Weights of a small GPT-style language model, trained from scratch on English Wikipedia: RMSNorm before each block, a variant of Muon for these matrices.
Each number is 128 + 24 x the weight over its row's rms, rounded and kept within 0 to 255. Layers, rows and columns count from 0. Numbers have three digits each. The size before them is the row's rms in percent of the matrix's.

# k: layer 9 attention key, 64x96, rms 0.0976, rows 40-63, columns 0-95
# q: layer 9 attention query, 64x96, rms 0.0994, rows 41-63, columns 0-95
# v: layer 9 attention value, 64x96, rms 0.0854, rows 32-63, columns 0-95
# o: layer 9 attention output (transposed), 64x96, rms 0.647, rows 32-63, columns 0-95
# gate: layer 9 MLP gate, 256x96, rms 0.254, rows 0-8, columns 0-95
# up: layer 9 MLP up, 256x96, rms 0.24, rows 0-8, columns 0-95
# down: layer 9 MLP down (transposed), 256x96, rms 0.274, rows 0-8, columns 0-95
k40 107:126139097138120167136154126136083087103079121106157118174117127113111135126096122114114135122153116123134128110149077146169171122165143155105113100130129145095091127137192138149131152103129109131130110124140140117123128103116154078108110139117137127159091121134122101172157132097065126089
q41 102:118181118137153104134109123129110124097179139104085128141144113172115175131164164089145109122165137108116177141100133162092112126100118109110152119117108108189141133113129149111153125128143138090124121110125198116108120134158122154171131155124117152121167106128123100140100132143105137110
k41 101:140125138163111089164138152113156137122091078156149120143110162106137123114130098124140125122103151128155166102159194165117161091126112118120122119133094082123093138115094159154122136164128112138139086131119140149096151136107138127121180119122116123120127124144160093112113147093156187108
q42 093:131097109145138110147146158121135125121142136150141157153126155107145131146111122112100139128117148174146132100130122105100093161064146096144105159110148138097103115087121161145127142138132143113115116094086093116128068148138085141173098139133100165161076123148139119160131185126116123122
k42 106:158132107113134136152143109157157116108141150135117178152141141125105159148162100107102173126114156187100139110126098130138107135109131090148108141113118120083119111080089163128141112128105138147134118127111127083128061133150139170129150164136130121152098100167085130156093132148134115111
q43 098:127119105178161099128118133098133120149109167183155120155111117113123108126139138129157137102118156085146138132144159158086117136114121116129103125162113157135134145164138174181125076095137162126106145113129155159118093147116106133142084134120078133120098131146161134114172131127168156106
k43 100:128174095132135080110111097097109137166151088107159132135094147136123112155144109126117116109125128070139163110148122140122138120085140093168123163160128159157154138138133140101178105083138139112117102094162123169131101144157148141131116146168130123149112179135129118157158132153114106111
q44 088:149151142132187123144150126123110115142122152119127157154120093183075115124081081146111139107097115176108137122116130142138100136153122118110106118140153121112151146124150096107130154146135192129110099141121126148114108114074149099163101155159168140090134149169149122129132100159118126114
k44 088:153118138135194113138088098165139135121162120139116147114095115127098163104119147146154111084140092142089102146108103143151150132144142089103158122131146132127112100112176145150116089135153167092119108164097106101114119136109139169122143084083138159108128142138100124137123135150122150169
q45 100:110175111120111119142095105126141117131102150086178112129125135142119082119129166138164151142133140163103123122130135126133153088133134156174156134129159104127124150112143145111110184107120149086115062099140114082158133159127143146139107109123152162140117114120175108124145116125138064124
k45 090:130129152166125098109116106105127122108096169129131174103124136124112101146095148136132172113170126156105138109120162158133169063134125148150133157152161110140136123104094133140133152095134114092127113133114089133168153111117117119129148160140110105153096110110131116101182062121111099141
q46 114:179106127083072145116141154139114180131096139126136132084128111118100108126108153077123122179095144126167142137160124106131118152154129144123137089128165110117125136145132126181144115094151083144118117118135142164123130135095166129129150122077116138140093127099130139149105094149120092143
k46 106:141128126076115134081109111134098157141118145085069120134116137132123134122095150152156150161126103145139120101088092123123093120115138134136133128118098123098120146143110086144171145094160108125121105148146099176115160152137183125099109162121131140144075145094125121144097124138105078124
q47 092:096099118121150125105129152158100153151105136101097111125130096130139173095111110166144110136122150067105150140128120136141107089101146128173136166162098114150148159148139167144116131093133079139158091124134105166143106123122142084133113141136125128111121170140118071123094118111132173134
k47 096:188113117142108131149115090151112151140084100166102115144158104141098161111103133136133139151168142088122131136135128160099126146151128093154093110181119118122128106124080137126107130116093109119105126110125142115095126148108107148103115135082182130133128123065096110149108108100111127164
q48 095:144102115150137124142120129136118139142147151131115129113132176183140130145157104115149146107114166097116097148127092099091124168162124136212133153140131120143126148182114135096163081120129107119127120117095112146114136136139112124149087123096099098126164126104119126108125067157144110098
k48 103:134072116136188135137111096157113131142117110136150140099103138151143145111117105120152127159109160104159126130119109135091107154195129113133109126121132122082133156149175141100141118108108118115174101134062098140120094114156146161126106115131161121091167144129121129136095119139147096103
q49 094:156110119144070116094127103082164100134107132110134142145117130148141111129098100150132124118104122121109119077177121155136128147118153117112165142132118095143147100150083166127118130102171173061118124121127153135113138147133101164111139133108135140135142119141157110116057107157092121115
k49 095:159120133117134106110159129104137093124122158107139150121150125124136186175109172145133118154174115102131163088159117138134112169100125129141151136153101094171138160104078166100146129173119147126116142135128148134106113090159130129143137127092146157156123158128153116137072096161125112125
q50 095:097158152087160140117124118167132156120124120173102164119160129120142117113177127111134124076152102169120135079118109131123117095123145108134127165135109088099110132135102114138125083171158178169135151164167141137152127099125097118108100094112125123112110171091111124145118122119135128141
k50 109:151146167164133143140118123091116180081136146134123125141170113135180106141153130093134165110131169125135125068135105108132128116130115163161127124119125104169136100135105137168109113174150171101103131147169084114130119126129117100150138148119101095084121163139137119143139129140095123103
q51 102:123164163116107114157072095130119118148109125133154141156143128164154123116121085128151090162143131139105143145152115112126096100119114147073123123128099129127081138135161102137099134117107075103092111141144145137123139115158138115143145155136121179174167084110089113124156138089143156143
k51 113:142158132091138169134115152146103084138116153141119138125100140147160125098183113109160100161114128095111132140205106136081142121113095131118130153100125121129114141121172104148103129137088092104115118125183127145128146113158157135178147167120157105157164137116124125139116135150111113127
q52 104:150173098120118150113125136120093101167125142102114108177142144145125107142120119126165127125127144093126133113216109182154152133157139084140161132065144145108134130116126119149135126126126120138145115122102142117170142109145113119096142140108134145195121106108159131114137138093144161103
k52 100:139146116149107189159136090131131144125123114118086125140121138119119142138150140143109123133132115150137114187131139142150109100125185134111097141090108131072104099159085166154136081152107137113133112114140179116115095100144136151135166107105135129143162117134172133095129085129155135096
q53 073:125123091150112130141099112161193135120144121114124149087102137108119084078130134086101139144107141153069182135147154117085113139148145143128104142112133073102110122143152115151159146111161133143140157110115108134110134125132120122092132157132126149119144127129072166170119121138124154159
k53 082:124124111136122079099149143171133102100157132095114130091136125079109115106112134108077101136135143126140137102106151144109158160109143126130108142119095108135125173112146136110134124134060086070111123116121133176175127108119120148095095128133071143108135123157117125147124107115137155158
q54 107:130117097158120134117075108180124150154102110088143116141138170118144114149128124128141167141085087158178107121150128109116105124113139130120125129094100142142152124126109128130143109161118144111157130075122100149116109090112159120137104165084176131077106138101117135140162123101087114101
k54 095:132158103110113166135113079144118159148152087116123109072112096103109137134107124118150175141107109148145109124145090176159105181138071109143117120068146095112115132148096136117129108100108123138126082110105117146165117112122114144113125130113111127096142142104144125140131166137122122173
q55 099:126104154156161125110112155086158136150153101172108110132196155149106096158128117134130114137129082142132141121131170173113140130128113148097164144146141143136162104140095158180118119127169146167108120138145150115081126130105153106136156122106127110132144140103128109146099153122122158181
k55 108:104166126207138105104108100145108093175132120122115124080117103126156149144096154136101148109111121152114134142111126153090099119121156098144118129134075115132165102164109147132109130082152161149137155134136157142123142136113175099163153137150136135127134127187114151146106118149125148133
q56 098:101112148118104088115108102077137105101113124150146139124120130128132157103124134126156131114080128125124153118163137160113091136119085092144128143115104090126170133145116125073146118128127130146144109128109122095145161109114134116204190078105138120154124144177119132112109101112156126103
k56 104:112146133143110111088090140147121135122094140157154127149157130167105076140135089063147139139140140123103111129174152132111125098129101098151135131099075094127120111166122127094116117114144163118135143132093105158145149133117133157128141100106137135139110086152156102113127114094153088071
q57 092:103109153108089108133121149103143126143133135080121121112123102104133111138136134101159143138148163140132130138114112114136149108110128151134136126132160137130137199188089127140138075145071175161142160164141104109125119111107114185127132171155129174132146124105128089140134119129143159163
k57 095:167134136131125089158139138077113111116154116123121117112137099118158162165128120077165131096135119151141114133084195125142176147111134140140095134106134149117135141123169095133119109093146186121173144113111128100133114126075114156118100110147109120140132125085148111123123137101143172117
q58 103:156170161120114136101145084113134105118113126104103161113123082095090140126147156128183121121110113091138112090160086123143132169110108118115141136136122114126075141144139128174130124115129112175143098089126152118154116074133119145131092127094105121115121105120119108174152162104112097138
k58 107:108171109101114147116080093138115137111109127151143159145163079101103128121134134112150134111097139147146134105153138116144125112121130120109109133123118093127128083131054131154142085120143164090118106125147132127094088113168140096173115097129153132077071137143125156127099099140132137127
q59 098:124124133154090140157182124146124121111140180129157098128163129124146142155117139047165151082107125139103109136119116099142083133114106148124115128135117091109123157113129133144088106083123116113161141091141149152143091110123116136139149087114155135117130110087116095102139165136166140116
k59 102:121147101127080170124134150150177152090107119143134132147121112109158170179147142122123119091152116110148097156149141135159142131103094155139139114149122107145125091124127217139169130110140125150142182146108110117150099137163105142137133120115138155132109138116113137100144137112154173110
q60 108:095068146115137100100135140123138136143107147115144169127085161119133134112120094139110157137119140127171129094150120124110159147170126158133165124117117157123131143144132193125143160089140120108155141108111139186137122167171103105116137131129132166128084185103098121138130104165129136118
k60 105:135143108107155132127113148132089155111116127157167137146128137097160140107132141163123126099114162162198135108141147173155103147101150143099144108131106128122176128147114188131130144140081137135136124143107115098132125149111125134113111130092087113068125114132151092124126112161161074152
q61 079:139148105091139104119118151141137135126134135147097134115110158116104111135071122108132156123115115123179144126155160135179134119086091116142089067172123143075141127134116131107128149138089145079113122088071137141089136113126152145110129127133096090120119114145091117100112163110128142123
k61 089:130147152071134108090146109149120121157180138094129152147070139128104126120100157106145137100078121106143088148109153105158091122117099119131136100131132148111135135113141126114127092167140157100115202099103133099124161125145143154073129125124138132143161138099115123126149154156130123132
q62 104:123139118100115144132153095119086088111124124158068141162105116121157106111125128125105125108170172118158130137143095099152115157114136135138171126145132141106095155129097120108090135121139110177162121127119123140104111124149169044120129122114122155104068135151130141105129143134132090122
k62 099:124137099107105122085183127089106130095144087144122157142139087134107127114117125127139154144143125143139128156168106093147158127137144130135185096142094148115093124118116165151086126130157101120116100131113151094092102099111096076159093117130129124120117148154128123123152195144110119130
q63 109:132085119116139150104157124091118150110129142131154121154130101148137083176116121109107126099122147111129131106141146104132095098136131105151137184166185170107099133110111160119099128156090137132137149145119112137136096111109154183128126171095119125138107165143096137090123137120133064129
k63 101:143122156112141128111118182084094138107115156118133145120131124143140105145103136177114114107118163140127134139168145117107131080117106114164051161114127134155108170100151135167143138164131138110145123110108066112160119116113138149140107104156132118124109144131138111096099175133158088128
v32 106:137097123142119104132174139150137155103140114146138157107131141138181156117153180094107152109110137126140138159113106122150134147112116150128136123155093128127128156155128114116167101120130070112148116066126040133173115137143144139108103131125157125117133121100109160081122121141117128089
o32 105:108170152159175137123116137117100083130104145152122110150151135114106163122109100127116103134117092171103163116144122142113106105139170148120128130140122137104122120127125086173109147148176176091122131148132163128109141124118137147137133054134124119140130125183174096172095123140118132135
v33 098:162145124106130105108117164136152122141117179098121153132137120181083189091159107144143121106099125133121099125108127095095103088134132139127161130165118124129105096111135136167168133131154105142173149106131099141145107120086116096134114141108104117105111154119159095101116106113148101171
o33 095:114140127120107128103154110138173125126127158137109133113140142066128157166122106093122134115131111105133133125138164125107145156095098109144083144076093131114145163119104140099117138105146142136143130128144160090123163110151101167146147135134144120144136077153177117122131148098118211102
v34 096:133145115154100149125161140075100133148171145160179101128155126162154117151120133127156158070129128128109124182112127128176101125122143111123127155097114136159113126105143114140105130143134132120092043116120131110131133096155141135168106137122131085152125133160122139124156100116152166131
o34 098:145148154170127115113103131133116125147095111095114161099149139110083136127122151139114135179169111163174177119145125136118198158124117137128122103128163122122110107172107108169168126140071137157129141147166156152146115139111125113126125137101130130090088136112132112143121150135086112109
v35 097:149110131109134101114097144159135118135116138151134136087140122190133155131126160111106079124137139128110105099141127139124131129092103179134162112088086125145128146090110097133148131131145089131086070140129131113167131116152107113103146151129146118120140087113094160153071102105093151154
o35 110:094121136130115158147175112118107116151145105147127130159124128107129120123107102099159158081101088091177107159134096108181126128152139128134123133116141141115139130148148130138162145105197166108156178133119125094097116149111153158150123093160117122107124139116122081135148165144148104105
v36 103:147154151169125136104154123104108116130124169147141111146126112051139169093120127146124125117095171131120118146123120102133109117118138121153119139140160117111098136105097120145097114086152101156143153160140087113174121152179122136098128177163140147083138128107154156145100130113157105154
o36 101:133146152156151083125092138168116169124159155138122123152119142159102096131118140137173103135127083117133110109130153175081145146127109125121140081119077163144161123153120140124161145141106153136117156123091112136122132102112146159157195099077147105146117133127157112117124119155145133111
v37 101:129120142115108143124146125119077112065159155132103110140141092129141107111143099089076145122079125116139154134151106160100128100160139132121143128084130141155163141173106151110131084137121173183120121124097133146120145125118087091105142106133148093114159123127154129147096119100100120114
o37 095:139147183154109110155122120155123117145127136145176107160080124130110153121149156108108148110105127125113137145115124108126144124108113153115096090186117106133124122121144136137137158098091123085148140107172100167125136109201101131156119134147146154154091154119072128131152160152137132147
v38 115:170130074117095137123121120164139092069144116104142113127155095112101111146117117147169136150082096139122146126078126128108163085129121147165128110135110100142140144180140130127090124124110113091111114134107146096126164124093158130153089154150123136136135126096104100098095098136127101113
o38 105:113129142113177138112156149119129118136139117137125163145130188136126130128137154125102106117136132152164117155139082085176108130107156124105129111168141121170085090088142168134133116133175173133110148142131107138155081106179095102130122118097129146100132113155123121138160153126151167138
v39 106:147125151157149125156152114118124107121133130114193128098127132113125156127145123087118092111070149162111087173136117135125160160165089172151113118123160151171131137127119149121104132135152102141126155163127108156143119149098123127125158162144133085107108145121171147112074140165141132156
o39 107:120151107150132139133131113171104160111132104129078152164155119131162128126121113159153127144131149074141172078141141131107115126124165137142134135131078105121127108145103168121160133109130112100135109083136128151130109099136100119160116123151168131101178105098097099167086124134138183126
v40 100:160164120099174107169113086111126139131128168139104151134137165114144117117120128153130153103093131170121142147181133112141123150168121118144107131137127118119144096095093112094144177108105088138062117131119092164100135157088126130110145138106138119130112130124121157094145147111109149080
o40 102:139097134197105145125117121099121132134144109130139128142089100157105139157130154121157103125106144102119131172074158115119110092122129132103178142106136089136101121189183116126121081174146134140120122123165142106125115153127120113124107126127111147110170138147157114133082163122157127141
v41 103:103132078126125108135109116157115142136166151154123110149122095136103109149127120149069140124109136111189116178148171102150149113134126130126157104112171107106083153124126124134136124166133135139136115116105149133114082168109170095154143156078102135126128120124111172138123109123168159099
o41 102:139130152192111116101119122102113095119114161139137143104158149095130147158141157134172109147127143108121136070069093152146164132128148104122110152161170098169131123131087146145127150098123150125137111123135138122154140116111107131133091133118176107155118128102180149082133121142096106129
v42 104:142098135154112105129119163106130117124137121146088126157144113133130092112129115122128124111137142126142105125100100089135092116112115144093169084112120164143090130119098137137160102076129134086157162119132147117138142177154129108090114184129147126090148197135112114078112151151136094120
o42 110:134112127132147125141132110125167121129087128122142112135164123105139108145110106164133145141151132145105136094142147147102160106126153128165080185136116105131169134125121154097152134131134109135119094125100145121163090122150094157179159105111129151154140085139165096167175059114141116125
v43 094:131117125114119144103161178104125086108124111163124143136105110110102150093111148157145134126115106117140101099122190122134135137138105129084079110104149092108117141127115160150058160148125109158110134121099120103100144144072136126135126122150129137109157062119145120121155142140090146105
o43 094:144130110088154107114092113155107150105108134154158149104124155110121093147164147100125104112131164107143158109149086152154130147133122136103159138107144130176108074155112115091138101125102106121124099113142135130105079128167102161135105165115094098136129187127120136124116092109172123136
v44 107:103080153133120105141105108161179144112133142080143142116140149150131140126128172132161105158128130154149068151125126162103148090144122107146107155159103141095147139136117172111120087147145149139109103185156120138141154143164130137137159127124152127129116157144171129131168154115091132159
o44 107:150148129107137131184162101130133117108138135110070119130116154143119088122122110134094105144168161082128180174141135121171154100162139154128105127105129097116148143129171113140098118087122124160131151058077116144115126151129125111151128150126122139121146090125122117109131144141160142160
v45 096:086143143128101148123138138164137226113130141138139160121153133095124132155139151158161109139102139131131117118161105089109097155121139131112121136154096108125130119147139074116138127104093117107121138111113115139151114134099153062085155116099121183148117077132126137136135131115113107119
o45 096:110098120106126120119167113091128130120141148139138119138082118144175126119160123133113124113137118144117136121097143173062141135108113118132189151128127099146107139091170148149123150100156182111133128132107153095078150172158151140122129141137113120077142143134182098103113140133102111147
v46 099:129138137164148151124148146145176091103115101145126122097128102066149105136129140082133083106104089108119164137126120153099139110160160136136135122070138120142114142087119112126132157169114126098085153143136120148128105113134122128098104117135142104134126125093173141101170160163164092132
o46 098:162074131074141127079103122151107108188125138146129107146117115143092128093130130134113102118115147123144120143131122112156137179110165098132134106179116138084139099132140133109129118162118134105131136136143119107097148133155145116127133123078184125145158148144121118154073098164142161141
v47 105:152151132142077125127150156130139157110132128153114171112154087141154117136150146150116092128127106119122167138106126107146154128165096093142138145120113138132140120099119149134150142102105129190111142134135162131143110122118151084055143109085112151099145127072099136137151177149126108161
o47 107:150125142156127111123116139116173111118127142104177149141110105120087142112103137120137150114097166105118097146145156145102145152099151147116141129157153157090121090090190134119143123106167190104149127120080139101071130132133106145164124151121101160142112113128112118156105127136099146101
v48 099:135159134138134094075149126122126176126131128154148115164102090147122106135097054120190133153104113099121167120140096136139172136132142172136127132131115114091108114124134115128086151120128147119160113152153116097136143103113142133125156102127105088121130080158119146097139086133109148151
o48 094:105149109111113150113114146145114112087147086099112133129111175112155178120120137105083155145130125168173107084080127138121098131098119132146141143165145131146144130143157157133167124122140064131130152140086135147094110152146116142087111166115129125101085151124123122155115152132132154158
v49 101:110144154123125161117131132176125103139120097109130103154111065132091143111120105092131136141120135172132090109138113137123149103156159066115078132149137132168112108126112107079130108149131104129118163131090137123111131182121128141191130154147102109113142120142155106155134124097086118125
o49 096:094109145100123132116115102113109130150155117138129167092098168109158123156178134139155152110146122094173125135139118094082138133134080137122159089101125129145158109092122164141075115111070108138159119119135096115178143137146116113119118099119094121153127124141106150133150113162166137144
v50 103:105109107114171122109135118095078102108173157117107147102106121111168065165137156137166145152146116160098125100127145111096095121108158143149097144097118134116142190133120127123140122115129101072112116143137129144116136127121110116093117103083137121146110131187100130148105141146129139143
o50 108:137117136097166117139146160151124114147093102129132144167093150139139150081140079138138093164100120127143114189097095117153182109158076128136148114161130140111097160146150085145107139141069108135134119147123121147127127104142185140136117150145137107110130109115123093133126121105105124118
v51 112:164128120113152144134096112127139113144148161150061131114098130154136153086143138117121161117126103149130100126167188100130173143150151166156179151115159135137153112129145142135151186135115135122118123119134134110128175104152127076142134081163124105086097136122146127132124143116151114136
o51 107:142126152115098106116131160114150143103110143122093101134150097115118147191109126136131107107126156095110120119141117147139092117095118095145082135129115112153124124120096118142115092162065111117129132153126129148122053103138103163136139160138117148151147123139101061098113157159114155110
v52 108:145109142102155138115124184134102115131150174167122140104130137109164148102143118148122150142167132170140165103144163129120141101134137138112118088103143107127147176163132113126145127147126129142106128144091195153132136098123139156129089127139168189137130116125167127138145151148157170166
o52 103:107134110088101146069123114157131133122119138111134075153090114111104126117072154130159118108097153107079116144136105112118136157129121122075138169135135138155095120108153111131087138145169100156132128101148105148107113099143155127150092116095145094111150157097096126109134144138099095141
v53 103:149124157105081119087149138130146102124130124110147177148100124133149155115127113156100165151170147118138101144131090102123152150111135089156113138146186107117061120150096149087136106136121138122101103108110108159193150137130119139160162137166155138133150161119141123151129140121118128126
o53 100:125136124103143140141121112105127154146162118116099081134120132126097091141160121099163080105114128129104127135137151133092137108092123166065154123111105175172170136121153084182108136059154111160112123151141123120138129134086123129147146124138108143151114108139124136147176144125120144119
v54 102:098155141125113130117136121158153138093163140144143126134086117135108132130110161100151137103152143154114145147118124091085093119142133083128096088135145159121092152153120104128163110127107140099146126149156169084154102090117095101115160133061136167155133126122100171117111095110138116148
o54 097:136105156166169130123148132102153112132128117146141109094092141104110125135124092167123149139129135140130100103114106176136136108127140087114139198110123145090155121081174154148114180122129093157102136105114134121139130151123137100135095122159148132121156168098148121147155133119092186117
v55 097:152126131124158116108116165138136117129107105124117112134125146170141133132200106118180130127123100152140112093137141184123133116134106178098132138128124119114107117151112118109127104146121147194088117128160144106149132158151138138113102077085103170128123139149135094123161124150153121187
o55 096:123131123097082160112165108158148119145131147116153072142142150115155158124096149104073137151150150089131143180117104084142137107099108133146114118127115118122136145075137124099111160107126080152129119116080107101116098131139132114128110139140098110112141127118113097134072116079122104120
v56 104:171126087154133142062126100096071124121157172122114124104129121148169127150139136159105081093135117096167131112099137135131107152101104092127140112138131138140152143125132124180116088147132145096136126121076121170135142143137102136142129155108137148170107120086131156127139107117096136146
o56 100:121137156130134100115104110182138091128089115154161117127098120097138102097115124143129147127137116128143119135094142166141174112170158142125137193114137088168078129133150091153145144113180126116129138170159134108131128086086091095130122119115128118141129083123083132134133135119159133124
v57 114:118095094130157122115144144134153126129131136130099108061128127108119147108122134147139122130147109116106150119157174169111124116126102130117156121168126138141118148068149159116136107176115140173151154121158137143112144113152115110153120092118153113114130216164119128166141082110157137114
o57 119:145126114139092158140136130170120113159146162126122075161097145121102155145130123119164127139105156160114104139167112128194102151134128126151147145069145146102101135132161109117091110115121134131133126097119137102165159130127141132138170147128156110166105087112142119087128181110143109093
v58 092:139112159134145135121107119101087156157116160135136135111121085096126135114140157132118114114105145082144127157126134118140162120138182121145124108152071157083105123166102111128097077113129132182106136134131096147142144066115148115105144105115116120142131098178124114164165126097143137102
o58 095:111143122143102114153128164159150107104129107153142114120115156131133120143110100112093135140142141142088178136106155149146147132126133100103145187132151088167143129127141137131143155101095088053137140087079120147130159120115125154121100165145113156077127115164149146138113134166118139136
v59 093:113108107127149166131133123191137166121158086130116117132160104118151090154173173127116143139134093099090115146124112119079124118106156083126146115123116152075114131116141124152152114161110131147101125124130139119153133159074115148107148138162119145116071119105122183142142138123114114106
o59 099:149145146107121115130153147065151064112055126151131154133122136182094140128137117125134105112135146130154137152138138138131143148120122115131156097180094081162119123135094137134105154103077120116117139155118165104140146136171114081142118133113143128145155123112123095089130154117109126117
v60 106:151130133144117145117105147131156078147145134124140143122080135106105124118149117135130121177120164039135150072137141126155126126140091155148130151143104175141095094164116130115129112132133135077115129112122135153104124099154159163136110164134149141095095138117120184133130100120144139107
o60 100:113102115092179143175108111134116156106131138119130128143127152161146131154100098114146124100155126159103130103087111094154116137173154140125133122140126125138118173122153092091111151117111097134159148161162089080157105140099145126116164119100179127145158120177135134155120137149095109112
v61 102:154106097119114083136119112114132142110151099135151173100095112118102160140108052119108154130144133133121080130147083146085175107126149138135178110121111152157103098124111137136130128141133127156123138146118102157113114136113101149116111149105147114110168114133115154097094110068149101118
o61 096:139172170137136157139128122148129171166182135159110121156134136118110126133130118114118113079092114149145122133099165096140116156147135133150076112107139094159133171155122143143172110097121116134149083136106158135126124169106138134151122120148125169160167134132148135132189131147094162134
v62 102:115111135152087136097132111173172096104147153097155125148114158111131118129136119143143135122121121119147118115150112171133140151142106152119165173120088157116123108142120123090116090107115121098087152092173142122095116113102158108115138070068088154146149157116114129101118135098145125101
o62 107:166083139142159136165182125137097155135115133140114141149145107129103146134130114124105117116164105181141122088086111106131146124107109105129121063144128129124092139061157093115112137140087124150096085121100120083128127145142134123127137139189146114138096129166148129127105126138118135132
v63 110:093102077160145102122137082096109151164168163113149109124127113144131154091163126133117132155145150123127132122151160173103107141182124102152093120137105105150109078140143124171162137098123125135125145134150118116094141109124112148163114149108093129156100136127129144117118135097181085125
o63 112:137166140161106141143147132144126128121096149160132124134143142119133129158135132139135123118127111140110104175077124108119130146131121127137128121096129142126138145142158125071062115122088121119152162123112115075113131057119109080096121133151155102069146125081139151114162137127082160135
gate0 100:099135124140159142127133122089141103136061118095130085142116134135090109127109156132156194125105126113083120141134126100128141114149150172149146113155167141162096085123138111126162127066150124093116090135115139157106135128136158134172120134135129128174173132126137116145128115109102119105
up0 093:121119129118126157101124149143131131147150127086122126152152158112159155135155153132101142148162131116145088120115083103119169153105135176133149082123093115097120144144066129100107119142170105073143141090098098131131114132141079149137153123096147142128132155100114108106145134129125086173
down0 097:122130158100141141124133120133140126159105157142129102098124134116116145154102083125141104133107119146142185146149133114173092154151091090128102156134098106128095150131083114153123129119160170116130111158147098168135143098107133081129112151178163136137105104123118154095168128153184117126
gate1 111:136160169147131147121157162145182118136161158131121122138102150132170098113089144080108152131090122130156141122127139138120101115155156153138100077119124134158125179112134132106136123163120117122146120138114130062104131149098109140091131132115128089160149119140094146170112169136080127123
up1 097:165100124106133184152148133150110119129176130133121148120133167105131142071139102137076117151122142144111102134121109159132136158098129134103100131128109134129138125096120101134137169084142152169126122107101104135151094125142160079134113128148069136154128128097114140155171110181094131125
down1 110:129133179047107138106159136100139137137081166116130103097091108140148123123055140116137140115102137114097134135101123143132129146153156115138119113131115153131143132116157154136152143158095104103096128123164121102122149143193112155086131118080106143147110121127141133128089139108117142143
gate2 123:145170118122099123139070138158108114135155146154119119145125121120147148211130128135148117073086145124137114129134144154160111087106158123126145149151109113129146158131113094099150059132131144134112135149155121152110102108126150178149123144141143112165168116157105132153103149146105120124
up2 110:096132128116170094132147135154167108145058141093150096113115105159125109111130103094132118113139129187117116145082141159137119163093119145124134131158139160165149138125150185168123118137126093148137109132139114131119093159135135105098138134114166127134118119130124122130142077108066118113
down2 105:107082180085107113127127105108125142131115117128075153130132095093117119114123153173131110170157056112091105134134141100104111091102109144146119112136102159123105126136105136164145162110107111116176139121121142156172138106120118121149146137101100178112115129105144119131149090116141134143
gate3 089:145154108078137104090161093109126174135114118121122161120117146156066109138160162105108118167171129123154152174134140141117131101111166148131133121142145123115086137117122160153142120112140132133080131097147076128084132136114124133112089093138121116167144144132123130171123154171117122109
up3 091:117136101118115136157177110115119125128148152152136090138171120113105123104159121094129108143145158140161164141119116143089133114072116141131154118148082128117119175142119110167066090158148075134116140105117124173137139134114126132108139170116135126160125114131156095110080158146149128155
down3 094:099108118134163149178144110134168147116117146150162097136161162121143093120170147116118156119130123142169130122113124146124137166153199112091080154136102163108103174136103152131084113134101133133111133113122100163144176144106105124169126140113126133136144127137130104105113122152138119175
gate4 099:123142126162180174117113144120150138096133183150135169066091123105164118145104147156129175137097096115120156070131137149096116132132160150121153116158150138143169115130093138092128114097160124133145142149121132143120138141117136161109113119113148102140114130149149108103160175103114133121
up4 096:127163119117103104173114124136098137124114111100140119173172132166095109113144104160102101120143106104088102141120146112112112139155113137094172104107124119114135118118133166141167151112125128119072106156157136079101116137147113076156188131151093107135091121138128149139145087137122133116
down4 097:106117143075114100146128097103131134148110144162126138135159099134159154139162090105150105141129111156146103157108137132128113111148148098150117129121137127159095155133102160170179149156137099117139151127152128142132140138127080129103169107090161155127184118098101151138148067111143139099
gate5 090:155153120110128075162087110107116132142162147113167128091131122123122079125109148143143106148134104117128164144144167127163121113129138118106160129115125136113112174153095118139156180097141140184115073098111135081146137096131129127148137124149133149154105088119127148128094160169104130110
up5 095:148117116142131151129167118113100137101126113162121185110136126122118139130145152167168114121154132100096093137160112131124128144129146140087123069093132134138105124130139116125098134105119091112132111127076112097114122137117120128162119076112076133173160067131094120135130133155144105185
down5 096:130126086144139140096125128119114127196089137125102135095139113096077124141107098143135128125142164130165118130099120123132125145119121103096120137160134080124120147125083120110150140159168114102133165086121094103159133162173145104086099137115116146137151151102084110124133152088110159111
gate6 092:120100126148144140114200078115086129143144123173095164152175131138088155131119133147148121151128177124127110132165110131086094100124126139130134126148157071133102127119138132127170111124147144124122142111159119169129147146149181127148127091110100136129077140125122152144138158144150120127
up6 096:113133113154121119118074095162122142123166105165088144095114116157157158073176087131113103140134114118098127145115117110118174114139121162121165112113148108077143091105146143127143149157118167123139124113120114152148153095142134111127134130089100113091102130138171171130094135146141148127
down6 102:104128120124136138151092099162124115119149131146122142165109129121116119114085109102165132104157153073116139159133157114155175117143119078121103166123153130120123139154083119168164097097105162152138128133140123127141086137124138118195143100145096149140102151149151098128141140152090160106
gate7 106:107101138120130102150147089135137116149182100162079138157101097062122143083081100125079127136109099118137153140114138117118126126090106117170117105095100126144097122131136082156109120136118106133134097109138126106095135130118103157103146126125131151125105105104127144121161076105091119134
up7 104:149160116139164156136144105098114144129109066178116115110120125123176117146085090113149116135087107098108134117123165122082102154123118120104121141147111133131142119120106142161099124142131164114107162129122112134145119140200124142164120081107163110120099092100127147150135129094090146116
down7 098:117119139154159091146156158155134085202144148116154131144132125160138114161107095143120106168107111159150132115160117103181113112128145120139099137143114154122129145164094125115156133099089151101108141127124121139134123102104103060162111170109159141118100109134155105129148116156124126101
gate8 107:103133137111093100124120139133114100146080098118114136134123096122146095137079113119161124157108160112111111146156130138142112115110128110074106118117128147148100107106134112131103075132120136121113159122129137127119124139144161174152133138144124148202145125202109116161099167137111183134
up8 107:108088133085166116179125146140104169117088127096117151154121101125122122120166127144138113112130128121101100094121129131132130133171132146094166105144148136183113072098165148162098145125137106126092132138148165121131153105109123142119128105161155106171162123142157103125123131103102090160
down8 110:097148102191138122108112130117147096130114106165118118179117108155087159158155136081147115131124124143108153149124148131125157133117154112146136138174138139115141104177149084147127128130121175125168130136133141130087123148121138095146150141125115128183141116086108154131105112144113140198